config.yaml
norm_place: "pre"
attn_scale: 0.125
init: "normal"
lr_mult_qkv: 0.4
warmup_steps: 200
Each number is 500 + 50 x the weight over its row's rms, rounded and kept within 0 to 999. Layers, rows and columns count from 0. Numbers have three digits each. The size before them is the row's rms in percent of the matrix's.

# layer 2 MLP up, 256x128, rms 0.139, rows 87-141, columns 0-127
111:501456474501422573442509615502421599491466458510486517517546429468468485503570522507513479575471481415432461470551593402542534407594472506413520561495513494566518582432592517499550510479565542598635498552492535506454481480482522551484527391508512562505490451527583504509526560539490436571428483509474498514450521434469465473457448456513529464509516471486435571542527477573594585524441
092:491481443478569457451540535436578435492598543529574492485592601584547533504501526526519513585540439467481499451470417539543462491530462538519626487483439501500462451528426538521416486527416498539527544451604513494413478458559510474573579472428468508469528529460525426419444485547434472470503531440478479417514482415566570493517531579560499498524527548580537463467505432415432514502397
106:556435460434482467418498501557559513487480413440483460531644487437563492519537482546483465386569471568451549399538524444527474406422527508492466574519562501564541500514510468557526445456541457559464457433431478511607462509501493524603499523509459505478495511425545475506609525458448526579492532530548535403526501461522510465533536506448554513467531561599504416518503507391511500505612
110:463527510458493555504576431589541496462455450530517544479419460511505506622590575456524510559546571486467449412472507537534420545420465496557472629420509509521486469431482552515490502519499594471505569443524519566424456604471521464489450411587528455522500437393564455474485468492479461564416505448471511499626471406503472469488458548528466490518484481494406493467494506524567520595497
091:409485544514498455472490502460463542368518476498528406571505527510429552553479557534556538532432606488456514496495458482424552545494442536540488440507565449501498447494406558455490421557501476494543515537546525442531558497524471534646430560414472568508519550523539537408488529533412515520577557515516543420526520586480490444553433583454537550465489551553527469570517562615497449538449
088:536492501536534510549475494428602548589562501507381484557470526582453457510455516449419500505498555555464568543473495436516490457472452437541569452360622557473539536477500474466499448441532535529471580554502521421443439458494485530482490544523450354548459508449536537516588504586417479475548551479527435553524416447578486518510419516475493577497490419515508540498568488517435479444525
087:583546543517501498448482549427546605532544511549508417397485465538565460519433469432496458478515495531544552533452545599510511538556529492519497498431480519494485519508541521481485563479403462529536549357402467541599484495477403421529505469514504569551614558432507534512548502595545445556466408442511516466474465444514491532625509536445524477460489602494558497554497475523532549554422
105:526538474452561454477509592569509433499483468523482477449474472593549447490586497513482492516368543535433404556433528481586510461515546562401552431493508437565471491434528571488447558574532520463523521428521567399546540471499553453518406434460551424465568563464463466405446539523463610522468531493475476469393471516548529510472427503588516562475503525491532472484603511538543516521510
101:616532562483469554459541469520535491491414526565399476556488445586485449511538474433462493447492403536474489445566519464541442498507458526550517559455540522431558533499532478527430534488450577408483586434460441560547561529526493520522539431574584522435538465392492470498513493463566463560435481571507599490515564465527441459609485518511491576425607538476479515488525467597487467420524
089:482458483578525482485459566544454489530568416528456522526451506418574452421456533522448505528466559527461571395578493537502631544532509481457536458486462583520479547555570413516420493557515553453508472562475550535382479499565471455537552536551433489617513552459536486468437529466442480434577562478440529586520471465473438378468384551521514423474501488486452524476500489492466545534521
101:473492498550523445480503470491457419513457547572473451477544551513511541454500506517527546524484495456520407417502519477453565438508540453472463602552539610499524502543619424484510442431499542502483495490489411515350485530569527499440603393528459480479495429466553509406397512411521466515490412487528555556426434454558549570550454526574466513529552464474598487501542486563501503472420
103:451596554383436532509435383511534506440481488536417470593505475495509442570574524478513503481547476523490498520487523518473511513550520535473583482391545514571532443464540418551500544460591527458464489511415461537368504475452560571500460466589589467489475475421564473455516431490537487471513554540536569554498431514446504477506452586433519611454544442498608489539483552479544478542458
098:574489465516439560555460549506485475479571510468458476440509522506502483474508517547423539451554491557492448413548519513594547456527408444481506471490570491615561488522549482466491452429561542501494529571549461473373516440488593582512506515652538439452569468502440562424547425536544485437467486565468502556519501454483507575470427535422528515505393524438523534553533512392421481466518
101:454485445470495549529490541421509413433490475458557539554518607630481472454553490530547484531501597467550467504409531517447472511418534490562583453472438490478570420464540470472536538533599539471430551591541554458430469552506528414532578522542489503533477414446501428490496501482375474499467533500526597453485527468475465532450534542537580520525516489500484474414591608516580548473461
109:480558444503474399583483522545449528529458470610525412417466425573540473483561463573447552535470480394506534523464460545630512494502447430495408481487434514494535503462460574500534513510491540416477516385516467550549545520437440430537423459469499533509503525426537465473534547556486526505512529526536487429512547427461542517388503529535533527608512573395558411530521561476518486477561
086:552456396398481461457475603517544513469589423522536480452455501481494487568546458608548493517550441456535434445454489442493434507432461547432514528477512410548504528466478443616568430498520524555528509481460524504516454509387506589466471470527488421517544515441525509511371565523551512532635482504465496486544564577548472541498479478534461455468484598475604517478460540461545433535461
089:526445577447535605506454495431492442584558582456467454541542477494457396479528508433512554425499499549435433446502462602519523463497519440412468536593420527509468515523456567563463484469507536454625495533396534494525505468541471477498485476581492523512453483523582569480554556511534410452521604447488433495474470423510465519522542539432419544540483556434613408506479531530460469519526
113:509552583482466478497495479524524438503505464520545393510495502527542497448462425566537506464524418432628452458431444486554469516533526470551399603477559569523565512537501489568539638477506550512490598558457433472525539530549501598506523490489417456469520486468453388533545560413528496511479474569485507430450488490542529490400504432496424498540567502515633556516479553569531541532519
107:482487578517444533510541429456542475516505473482446487546515461467543549414553605471403476531471474495502545477363483435495555533539511571535443591391477484457469545505560416489446443499515514390546523496486458440443606480504508497587437541518510523559469480422515518508475524499529404546454496537525528464513586425551517585546463489461558574496673504526531447468524494443532436510557
108:520443528498467506412584577490466514433498460417535453497518475488513481409518566429501432492498532440502525565510462556481511564579575458536453534463557460541483568446472505471502601479526618492525470485440495451556522577500454586527435489501498501626521456452547408571538440489467474582519429558575411542550531446449569524551425557573487491541476536591514518504509500598565508529585
101:476491509393556434435481451538517569448436504593442522508550431504482500443531528442469550460471454520506530497417554496530435565463459549513580509379457529442512459528570478507419484578509501398524539461498616491520555537551469551572546435456573444466487420347484530447540505531504458515508518466423589451493508503490465514560492495479493514368557523492563466511602554505530486502443
099:568522490536527492425493542510569440510560490502528490493499514537521550491395524524542535435481510479589424531524463457554495522504568477545534493502482462524451607465523522475452519482409527447413535529448491487500542477597519425639526407506623486505526602481508530417535562511428424523545525581600538551433529515471477597519470509434441539509419477408463457540453460441485432553581
101:603493432485460510451499551517490555390406540488465520471446496545602427451505514585534483479430437523380470409504491460554494360428504548514513509483589462513467522524472426516517491463600546531464454508546511473481521516457513527508516524482511441466572509478590470510616578510573484608544538565536492479460554512573419384591443495524536540519454557447532489528470485524458524529481
085:499439521520499505502526546598537506415465536459485456489466647555540469532485509491470468552511566508493427479548597475587481471436453468482556525526552447510490448392411502452545443490509547394450492465541655512535509501515437575500482493493556457392517519448465452531517515482528542581443432505568482580464550482590421504467529450432435516510490608525552510514540508554404476488437
107:500491417439461554422519475513445521617469584386520476399516484401518484459542492478490516564458494437520592471533558475531535611553442441592480469494440515477484444575504577569515498471504604534496588466447486534510539573524422467480518591507384514491479537488469506457524509517501498587493545496420473490542557572452525495424512471492519494543507596519567455581453510597465539562530
097:510425446466492554458472516507432515469497500552541449546460547513455511583484464525570496523514505464535480528479513417484532378497580532502493560513454362572477580520471477465595578531526599523479557582510550464525669503589520548463438509400591566496473575493494476563461528450479538520443533497494484472437567499496463409456469491400546463432475514483475531425537453564549528515452
088:471445504461473547557561442466555493491466370427479540520453491438483478424488523563534557495487496554495437507466526464551478516504514569480443556513639517457472512455482451470476565550536458437488516420581483503442424513369559463463600488491544542439483605499395440472568516522491417614444469414507514470463583481509544471479539530636502506476495578538508518570515517455482447480522
103:562556563429431552492496497551431437539549497575437522473494509451545477502527448509501481464535475475552524384508583409383532448520491393491425450510479460500583510464531515490536544581501491503517550568574472553437545471544442462509516514522492494534499670529453568582525524472505418506573497493484465480631541477428449509562413464470531471518538556445569499545399470535500498526434
092:434442547462426447525566614540463464549476416483489548488494557568465452478530478440469440532488514502509477527567518491444536447535506547374526521391509528542512532482603580487456477399520438478496503518497560499547407526463576419493528562573555570572497517412453519473477476491531461490476568454472488562484409422446516552484495488515482569555526509531605580466514431495358477557494
089:520499446518439538628522611491522433424563570519564591414522494541531519499495550445620489534518433467480479526496481530530513502406492505450438388544488440468522428440443507450533512423522516559470568480553461520430507490534545396524476536459582527524462590460534485384452466521434582564431576482573485460518510476475524487474521508508386475511537527539485535526605501526506562555506
103:523570575522505508546443552477556433563595573553548500525545429566516572445517523516598532497536504504556595488539446492375507493496400395546436437468446543618569545529448471447603440499483458419450531482529423555486569396524495501453569561515517478527475535506480492475464600448540539576493590529438488450469470498479485512451452525530480541528498514477447534470446423492446452495505
108:487516493517433475519518522469533462481496497487406529512450401463527530504438654502372469552505498476513513466406470481442497414496610487585571465487420587450588498437518527437563528514431578414563519597456506449499521543452459441532432561509472572510566617471446434504488578452490478499502503531451463510518534478507514510367410489515459548552546522461550486508501482522525475531456
106:596459409579603460477549419584443528572552508523591534474524460377499576545481516517432496521532535519510549470444510512500533510524538567548552535478468514407469428449542583434460509482507528359509505508469470472522558407600446441452505421518495535550506506508495464485475542532423454475497528484493457486498578493433520577408448529492497560585484486570443473459571452422489463424528
094:582474531497451442601491539474521429522553631480470518443423466588490539517485503548446480557488485517472524408500538543590488530443494437441463508396498556427594504513540462440460481506505512517473504514492505413499490439402546559520520546498424440498558496428534592455578492520462459555461560493542453445448459571619487589499468484588465476530502574504496509525560413546443538531397
083:535480458543545420478468460476511580563431366495541468484532483497493433525542482457505516433421496511486542437493497505515452445546516551525561485486495510554507533577447538460401491556445375377524567504479539479428500510516515520448590497500506478448470486439466577427424498559474495566521451576519525429551485368495555465488541563603471504515516519517453594524637464551522545529418
096:602527539412498502497540512480485404455531555477396538541407641492536528501482493501556585599554471428515577440584443418520475558442471480570525432519493574519571500463429523563548493487486544441507569565573479423545501392421565433438531481518444482550476525473472506459541542509477486511486504481480483510512415576424459462504470490511558519506510473500549379410472484470503553473546
128:562542457404446592534463540459460440461489460503472460462511436497506381448478587520507501453475539578468517535485473471467423423448468511461460365536488507489470504600421435493510540525484481535530510597518443502496521479457439526532476584463545484533478574457535508587364519478630532502605519490543522431580544533450472566550417557508472436496495524523599528454535475554500515554516
103:523386494446472508548503559445508489424433455447482502461416469481549483530460581530494608523484476437509442510575515524459509445398503567529493471534577529521448577451446487509575574457398416519530581480528543592519435408517519443485500463480461523453471466489512488563514545511475436536471480472454456529473414570473541477559491527417441439523528582506572474585428561593536461419588
102:551557433498550552507484596476563599437440421604436521481460486497537504527555462480506493453497465491555583452493435538560575471430487404433457492540523380549478570497471617485459473434479573489452529475521528495546453468534506438574567512507503519565488549430463567439567470526446504487476570507428441418532465475486504570396499637444527496517473562504455500507536466472501419553477
108:532527612479541474455446586496433522472548577607468491492510503473459462446463525510447529445566541549530496529462360538456491430429381555473497471496518546602616509579437565517527500493514497435521454457544492540432531526461444556576476464519481516539501532499440491421510565462474454606481539522484552369514422529480561509494393545458518555443481457493544507477431525511556566514544
095:415505481536482491535519605517481590457444485453464497565533544589502516520521480522422474501463562508565505471497533549552530467565423481463501471451536531403475542396445504537514487510566375515488511403424615440495490508519425449511573457502494553582425387550539470407526518461478515523542608485474495518610483461568600506531437466506509506551516486403497474546542472577486561538475
093:574471475508480582522450564539506544549428477492473619475448477516619534539499523379568451475460617529525511465423448547385446521467562514546519506489532503527492531564546461423415548475507503481563521566477549434455521460529436453499529539487537498520493465513524579466547543416461448591475489508509414501471401469528475495493560514491504426423582583478492368505562496559570544531496
087:427454395498496559560462520539532568475468510442389607484516493470412514468490545494465530538475467532508435366531570358445488534505495553544457532557574541443510483451548577563477496429561508498522488509508489483476465420553481501527552639460509560481499470394509517443533554509518478496480583508529604508514532503415586540499516485551488499416495568513419478496532540448501550396516
086:441420522455560445499457530478512545488497537513503449508408461559532481537523531549435557517575489465529449458498526609549494545523488449477513485401523453474469542563504509525421557506475514527558642505523558464467444545557588512448487459430548475512480406482349416452503519418458485463537576483533476498471508491562471500425440533598423493448573470587547404567593507497479506484569
099:543552504557496451513474545568441429465469464538415565545441521545551439482454592461503500532393609608491569501531384574403514560438530506467478468591544514437504509515508532494476513453548543406455513509466485478473552458556540528529470543433546568574471488442564442446442514517558616444610532437510428467554385474508479544422524465497511493491518506559506458488527496524488474543443
101:503582443488495461525554443547494496388488442484515447507474556462495513494428502589469497509499510451463517524464437556573579501466446515477486413395567552465427434482507556529552421440523554491429578475421488603523518523471459425403421506518536455477483465407497530373468492560578472585515585512485560424568468575470456526530490525462544534488527555520476598570492579549494523554500
092:507542520455479435545470544421544382487522479487539482550578464606444521581558502452489437606443530458529515519372484577570470418538490404515432465417478508470573463484485449506514495498588518524499574513533467448462531532457499537519455482509596556512452476515536521502364464470463462473544529499583566556490544511559478499484429478508521401541538471593615515512542463544478454510412
091:494499496463448509541512588536541485419460549438442569488433467524527520497538614473484537429501587434523498500576480497556502426507431433521579484441489484447501554514436477523458458498558522457418476446506519447572453511409555489498444491539486478584532478536495412469497542576452631492401597509461478492644456503531493552429488442553511603465531465486451419537608476469495508550477
104:498527566401386523465488404485507417487516484414504578541502501466453554517452454518532547443505448502563475485528523401534522477469488416556488471457559469534502455503498494546560418492522465486491480563503430551646471425523490515513414515488513513498463533485477454511486616550464422507529464499494444577442582530392530401477474549433587411573500479420575589526519455472520427495458
097:558531465510391456500464546453471460554511492504480549441466456552559476433427496545525503551566553484519477461545466437548471473536560448494525576588467496430568491550438442435441459524442511407397439548423568518538506482482396505550554542462444449551421445491508503438573576540466521481480527482525490535496449452565559533582530469451451465497619444518570500477563473574601537520601
108:376541482453412403465489448480503499465570559490473555504483514542428525519536469516495427546499575455463475468553440500450528542580524513540466529542478495501463530535509469450505429449532563447485396549564555495424447482490510501529443559517660453565547515455515546563532653610522529532563487515526462467516593412423511494458453535520579532533500512506596545493488551485464410478540
096:496476390527423523548484526437600432529460396533480521457523564532492441439530536517497442504503509537500534466552571551483494509451418409466548481581489454429551510510483504503394515469447531509487571491520484493482522539573577531465512563540467480488547536446452430424429472485510485520464581479545546470461471416514604595495467529508409474472590627575566452504581502542492418398463
100:470488458516526570426502467478536511519467421439488520519463385488541505506510593496565456506418551476535398552459560438509583474531513499452516494456587447507490494524535503525421430541498394422567419558568535528499458577475500609542553477540485503463535446565562599437554474530463441460519565511517507469468490419459531535467392534482491477500507421495495610552586458543589599480481
109:502481354626556542477467465497547543490521495571467533502520485581548503499529537494482520521561547545484456551547472597560564539451505564601473584467480548430476442494476494588528446448425528464510475455388539465504510498487463520391536474544456482502538437580474523403482421502529463472443589517502516439495491441433482531467450537519545469523519536458508506454624643501459546499584
098:480463514444380448453505414541479413451432490507550497512449491537449518446511544492521446537521524548518454474456445433489550496545568493490565563535470424559513435433497411494416481543541479496587555561459491539459530524456480484560548475529653539490468523406553542550447565590580480499424518541429422474389479513431467480432543492540474586488563474482528535551515440470448573557448
# layer 2 MLP down (transposed), 256x128, rms 0.1, rows 87-140, columns 0-127
125:545544459449470505404565544521442556414443577478509470425486589567448470511522545571495440496469424460528516424496437451453569422522466522498499550473519529494551520520538612448433507420424502497488473532550486562475495440523566534473542520599505572524491590513522501547412566494581471554536460582556526441531482401493413578553513487526499513583461512519464532554582435549557400520542
101:451483538471403600449533467520505490373444549430519530538528487529472454478462519454489531571471563542496499484361508488422395465510554494419502491460526511572627546570519436540407486615484491503480526456450550508543470402530506524503475543607493504528487446509576522501513483435539495441407522481518423526547572488562463473498516556581506479438526390510475539473585471461510575500537
095:578535459486515457512593499635486472541543484468546512490529536452493471458598501380562512541510470437515459538485424514633553431566529536524453492483496445548568497571547563557583491465458461564520540476555566604524523503489471539502580570512529553468466499480440413529506509537485576575511481600562522467505440574558498488385484501500471630412470467511537530530539465530508499550468
093:514490598464506515499556462584535564590564568470466385548595503511429491610600601471583495555487527509536475621567523516544436412416502488572494463490423482544580516556486515549502486559440483405467433516470487552489477453497491584479528500520521584444480504480471480491511519516575555465447455518413480459533460445513539494402509486513605493564516508566518530534534517533486573547547
105:446391519577487515545427587511511480443466536490483524563524450550526500481472468520470537506493539442439588457406482569433467491550543481477412470469618613497470435468468475531536500438437416580551572464478417436464606398591558528569519459449513612496507488477442495470445524506464491481449479459495499504473536430450497528554501502544442489427490473527609521447511578479581511520450
083:473438521473516515501501589576501608425447596540570516514532508460434510498498467489527445527499457521567536585504462528422545592467467475463496488513500569448501543550460431539551570543637492530553435402467493502579486464487435549593467537500435536474566560502470461523432400504515584487497460517477479513543574545523535491528474445502631515540527627486467509597463529570535564544460
081:541541462492480423554558539504474427389538492502637441475593489471518427542439503599462587471542453442481420434577482535574537534558485438512518499470590490510580496493522532553489502442548453604518497522544404478406607506459461447508493454491571438572431521555506432495497547503575495557463450481478592464503531474410480434529440420515448477515517501473563494539545547480478552496493
094:561453509576536457481493493453521557510576571468467462488464497574490525522532417586486496347483455467621566528484449564478456577574458505514498506539509527548508575562594474461433550451357465549464575474441459452483424544494460510533552508518491436489537547514469587456466490489552511503512546518467457505491550479394373522540522460474517538424490451540482498493643552466511490553530
097:467504516468499549421471535494563491553471372503520458488468452474454446487457407488442552488528558449473498504473455484467602537474556529528508496410487494471476568434527465506600440436458477475430419483510542453523492545426508466572586427506477612514499579513452500487605552537524476518505558376546569530541530593528457485640487508440616485457523491528465496482572503468447524574568
089:545422471540495513499549563477503470418469484453547494375553507396512489476552535533435546591458507461476468551481504520503488504535501458558462403482502445480515482555489516427428464556398429429463573506521460547498519504473550488502474515446476578461475528467415441476405378512434547523507472451546568491488458443467431489379463579554551554586520570446412518535408529461435429453501
095:475515525468527530468484487477598499515452455441540485599459463519356592525534403424474565535514512488498409510566518453455537523486516535506516502495487500500550573558520529516475482481438490414450397506534508488451469549454507436602552470419469580479535565518463434511534491554529570567517405505428423557501569603532407487623485512587500461557495490601459484483541519434430500498505
094:518470530480463524432512476540544484478432467534512469493514488549672550446483475491475527459485481545467515523468542479501517550450561414499445527561506534522397535443409541523502546530569423526579481498459522507483441506433428498541528436512484593457583486514448454521505642419584485554439536506425456486493581569519494534505584455321504478498488537526503570537483606519515545512443
076:490508584505519532531438554488517483490502412596518433461488551489367450538515530496527504554530491473544538497547584509586501572510464497457611416527412462442535515539469514403437505559458491541514367427539484508547562490465493537591512529503529590513467567548340555544458569427526572550488483455492502468487525561531567436503544430506548478471487555592436438505538527480489473484480
100:563475531464437486515532504512490425348557545581473501474447603529438407412460580486591435480597594520453533456432465493446418507451501451494513463591482485535498533551500425512554590507537556493493465547535505528459513559528554557578545406497555474405467478541534528477510446495467534525590482515507437474586504456510494444573379495545538527539539546557442502541537509446487530535492
096:497429430477563464542495545467427511468492547525490583528483579618532522465519514511339549464491491440595546459495468451493530534528495560496441431548538432456460441490535571398455455476483483467463473508478522429527561559446557526440534582451520559558490544464506463580483380503500475456501513459530557413639435522550476477572524540478398490428494508478556520518523582474481445505549
090:563478469478554461489535549585534546430494638500519471545565548629502494559495472462490538503499521446494452494445474609560525506408438551505444470532525440472527590466449502545487493482510563522591561509491552490492604592505536462549481566446505522496508461507414501441509455492481532454518508588525456591571533501571485538434502552482425522392500527529392544437562539466467381444509
087:542494483477479487527477469592520515481410499493493536423533479436411467510482480528504456500585444549601533543469471479526487587468463502465465470512570521567519497569537551489495537508540568532497595376493446541526522560543481522486494522442466430531448523369418504601478489459530413596482506482511404500517589469458495535449561458540530557483471497534356552535502612442459547617518
130:561505452550494526543556458480451563522493522495438424527496476591518569489517532513489460501465544470497531402534511523472598631477550445489578541565509497532530549549550494512341519458490561475484500469380485411545495571522527545469572461469531465515502592565502566443576492596528465517540457502489469510544518445529457524565464527592453497476513542575426542390579439436526431565486
115:429520474449466495434479560546477480413482515503507437470546458524712428516562514439505471547471518541445573466554462390522492543567547404577510404526491453497470569464563441537560513462516504573582506440493427484481485438527445561647495512469576524491552455520510491496556551496484463514492562477516526468455551431520478478553550547520551565424502589436548479529467525501547491525486
130:454549527435567502428424505471478504553548489539534473563537515638506518425499489522476485490497467567486489506473423489566423469430615549424492532504498558492447459478491448387395498490436539492552372479484504484471450463549479525524465498505471461539418570480361557487525506522484529559510448583525601444540418439509606432523522492432550482507537488547460457477567519468585459554528
101:418486489424456585483466484521483489573444446571445457482465466529529532462575473509499522486528446500452569511505556439457525583544545452440495510471548479504498533507532459509559560449385551602520484551504542567474415494442482420577537484498489653466467457483462465626545625502487529580556600527447542526467531502539418510405577505393513506516523463518553485487478552529561538514541
082:540435478541469561464439478578549502485339522571498458504529559531470455603531434597484522572465487511565527573502483488511451539419549549564471371493457512551479466525545512547594572483468531540501534520387453568471465559499529503509549535523514520465548486470506459517507395456531506590494527469514441515511601484434599454450506470470473502518560586424484518539566525547408561454554
083:519603552479499475358539502442550529546539401551556488496545507472370467541489477375517548416440521500508496523480523509511511525476500569598551452534529437509552540542436490466450499399498504422492397415528504421458465464468390507495617450463425496526503533525465529502522536601536514558487552465471525570494537478542416463498518461535482423427459479508495461459537514504523435393495
089:476386575552538441454549493595550526484438531529497449421530400589394438556524469451493507496403532503549553541508532530470482565471493491474531458553472489494477622515535515595502495418571554516500453541534513404533468536461536510639505538524487565502484466470487538471474409490461502467526553562495455546441516436423539437484514487541466533463462566547541477464542476470603499353482
101:439460490495490477464606516422412553485502480478457505533613581492627452642500456439477515467372541530534514470500492560591541542398455452500492561515529521401524483466550506508491492471566475582489497406481441515589488551451535405496471533491498547454483436492521493554487404503476484421544466517593524444476564582522573503473498539436563464524482511515507541470558529591475466465519
100:414438555439619480482461509513522582484427461429472486478582512522469488496633547503558515394457473565596501530549583586453561437581428476517467475482458425586474493487586557469550517469566466514411523524434463517562471586510578509482520441525461512428469501442497521523400489466432431469538529497527426543450455487582517503493514494466438418532566483514529506515511482432532452569497
099:568513538499544527381467476502501549553516612565579474532512459546469557468602540468514492517509468479471411470525475489560405546421515550596511443552582477504519574559504559521475483541543461575586494508497521494534486510409475426542434523502463530472394553451452469542460513456403541594360469525461448431506590533488442452480485410407490427529465477454525486536495474450496492460482
110:601385474535529514457454529500534468511534473432598468499539529416506517557490464547537482524513410433578403588431498447553437485446595508481497476449489423484404457459536416458521567560479539547547527449477532614536490573406497479529525492449468582438472546522416455469533470462538506502516548499503512409384515470542536409418492518533518520412481570507520479452493547481450457487441
093:552489622433540488472545560523531564511526553551580487481516427416501444476475388556488479495468571562545558528529467605498485525543549410420527474531548528516466468507612520526542442554532532624523565427529412575425514488476525483512525550448520453441509513537409511455391432496489540501430496509465496483434518375504499489461519513546558548459574475479488505534415594463486446483526
085:541519513548533480405474438453570432593452452461468530486498458607423412574519551551438502426534484447469464454546535449392539529565552506404445577524514453625513484449527527527541565475508481455475489455488527517449440531480601479526514549483475508525507483485558569550454418456512499523458515436486468531441585516459461547555536406496437518513579484601562548446558471472591501454566
095:413437514559515439485441487451416452557567571533504533528507580458453474493507539507481565594465502493589545508494544494459599536454542563519361429441494458487505453432479494430489479542455493571546463477500416489515547437478503526447583526462509576473435503507474525459534490493486488517525512477508479504499471552501499554437540570576407600574518561595479476507347431524402572487435
119:520515498473511551498493608469543499428485481522538486491502420549490440461373516575473482561478491525507544413518528406537596584438479476473492432477490467406527401509420500479480502552483438520590442426558491459529507447524445509589495570409584484509594387460509521511510431496592455472514449449514473433599518505428478613546514469542536485475503474508461501430532471462473593565504
095:585578549436465540528456537553485482491557568501516532498442511448462495453473509553495485542467620503505452499538490463488544589420475503490523503587487489522447447519455471447458543455412522418477450348577481490440476429444417522432459580436529366441567468514470515498521393573544546431526462502469448469491460487498494513458492465559571523470488477494440526598469488436595410455540
097:613482484539469435381469531508555512486506523498477373515482456541421501569457465497525548569485488446506477491548513436500537559461514398461528523529514506476530504494429469437473483495488469511535453566542469656480477545437467467553500518429448604568477497510464590494471385515515516477548454486566406445483643416451437488517406398484504500494471565507476518495505588550567517483500
084:495416488447500502480499560462495478428509449514492475517564450446501535526468435444493498539405452389394472429535515429471471513430381532504428506510499545548506563537471458371521501482519446495483427529501391469450398363358516569442466479439484443486445496477431484547494463541497494457485541485421475424549537449451491387528472491510538430463524443516493538517447536491448476499451
099:644526452473542456503398533504484439603609497484415432507484445484494428511476475506511488499437484509424509506496544520460490493466572523479446490467524501487488465565513603529484514468440473495535491528491499491484537457424503488481452595432441495443499513418470547511567403589543539416524386533554460331441572454492459485544456518426454474519472579585497504473457597448523519536497
115:491567485406406529440533526542527483558461522519393517498497413507474490584411497571484537445511542440502457570411513487463486536418566526409532480599449437511547489488457479474487528626512520505529539468559593512551508554461423463529506412472593512534547538526565487488561421480510523437508498495562560563478522420571476560542406548461500476462459542482405523498544510469579471391527
123:463444468438458525554540464499444558601511535484427438528504478557469534424481481497524591492451475473446482541568512464514477489540518498546433442474414566578469456453465459427582545475460504494506486565523530526508457435422507395449510402521456521576488500585412580538405519495453472529496452524452489423441531426487581490590494603467531510509586487532545351525487486475525520422428
092:484437490511562547387523486466565522512481481524494594560502511526499451509470518579458466521561575545488542462458519530511577615559505443509428496513564476507511542578517530449466571427418486468471506455546494585418409462387500478528451524370508419483415529481513602506396503512502411406420482428527529496528464545421509503503566490514540458439530453544540417484534448553437479517517
130:549550540530507433479472499477416455478530523486535509457498523546522458503465462545495469499454531434533574484462446503494492461603531435608460460466520521495518480404419468460469530587495425547620656423568450484521500422524507597510467488459544487448465537550490408478482535551485501477497445489617482481453491445566540534419454567458546528407428528522526497560387527567416445515471
106:549524447599569511532449478455532574616468518517535481560545589485586524490570554527384441443422585507538505573451512637538482591457451570578477435591543464480462520530469507410566523533498421522460501491490470475605459586399577478517472483470487507493394500488471507540452507471490504418515471517467421585511522570500496497476447520477499459485517534555540494482419528479512505476451
083:556499501466501509432539425539600510559460415464410482436577554469438528498418461518504526537434527413463550563436539365520490466427470455427510488512502456560446480507530596561494526532524466392561461456566486497520546479453521493467501475545495468425431496501440528449497418487461513444473531463466464490490584443419527535460524438513495454461568487582547558490467552386384596501474
083:539463475565524452469417485449498491442525451554524462521550484604465562443527405425456579557462457486497415487585508449523486457542557479477480505559503542504433544513485505457461428509529446501525436518455505451475536513439547522516505396534508568528322486485496369504444502471480544534456475506583527606575382492535424552480422469498558522521474530438539521608509519448445508559489
097:484430530444562547510522495553494480465456474445490476525555471496490419449531489603533446524527568469448550598442542514535518587442594460432506440540484498491489590585572507492471479578424484556447572566581497527497481424527443474550505480557398517407510533613497445513478532508578480428477429506477489481536539573504483406573481508481412525389474486540492516578610535552519453543476
095:609584478524505476425534528521501518525517503553498473497490624474473414353582482601509502556440511468625481521482480547525509524566469422489520452479465493532501467530525533470535508582440480484482559470611479576528530551471524467566520423475511457432462577567532559475445468433486418487453542490387528478529470472401580520533478492529622504508581543545480441541462482492436445510482
094:461513544453553587530497454482561520550422442583528476526416524543572538450594518412462487366524479598516484530489573507484473569457517473442481447543499489467513545539440554523511521557573462536465387494516452574506552535486437566488577483459469510473412609554495531533602518468462577563556398565480467486494469502498501507505513478426434486510549581539536492480545574510489594497400
099:512545496454552454495567517435539481470473574510621493501451564524626453467402412462541494511514568473532483511486562504485548598433465507501495520519540612561456450499462444526575510503557483517641535428487417548523414466479452505506492439466447470489577493511464543474491499451518530509344467393415501482564566463492555439485548465452551493480498456455430521514403529457525519463483
099:601450527408496496486433478515431540488591529490476519460526499549464501535499520463455448544551479450566524437511536563579480532587514470529442497488442498546477534506498497508369535414391510449486437554416475439441406390416440456531463485490423580584494536574447464562416546599485434466479535466432502507495491472473488497521486495464483495455541470545531410537572400440552503507426
126:458462475516554464468541572489527475540471605489517355505567447456529465599501503423508540517551509438438371579469430501468409450446566425512501551520459499537554501493504502498501439510489541546448505535490580556523555498373527438511563463521517536459555487493461464462588562491503498433557471522491509477539423501640393487537544559470480422459442450439507506476539565598497511530478
096:545551503500504461568531451547558531616355594442550423486500576377410526518496505468523510558511619492460580445554464499545501436471493492502558492531567524590439518483501598505547448541514424493603569498428570557491462507539534528501488532547529469440474541530456537522490429480450531464523482471489503455543535477563433600425573436484494530476495449516573487460429458446560470529482
116:500485517480515476513391507505442516481556607488471508500494513553565549526468511568442571450485509449413470542530499483525511466552529516464488548539484449521422515510433456474434455485485502440530522499423474499514545559612493492479392464480467522420586476508482509478489368515522499517481573568575602494378566467525515492544466457619562386490590367476459534538523514569554417540482
109:467449514487494449468519483547482511381504551636610493463510480441524439467599483527495529512457590480501482529572450463477436459568467498513525555542451583514510536527566484525526425545469578539572528486498534540462382463381541558600553454476483474518523533597523496481434518568520501473433484451457454488436498547520475417579514445529401464524588516468489497491465498403539593451558
099:532466432436497484415503558559571498534485471451444438516498454564578513494465497485455528397509455383431492429487448510443555565454593502468494493501514547531534575548514558465342497483509381468408507455444484567528518509525402469504515382420441454474526543526474476576485457587529551567468437545466528440477470535497483510594494522531531422537483502484423455492446479501564443495554
111:480442482441579469445559472542579554522532470540604503500455449494553568533487504444486516553545576471493500550420457483486509588471473514464511498584415459537565429488432590520532428440519546517539438516459451617434452521409481540423536518487469459507490494469527484502535380619523485464435421532573533465526478524425524506474560474513501526425552440427417498562505533539593559562440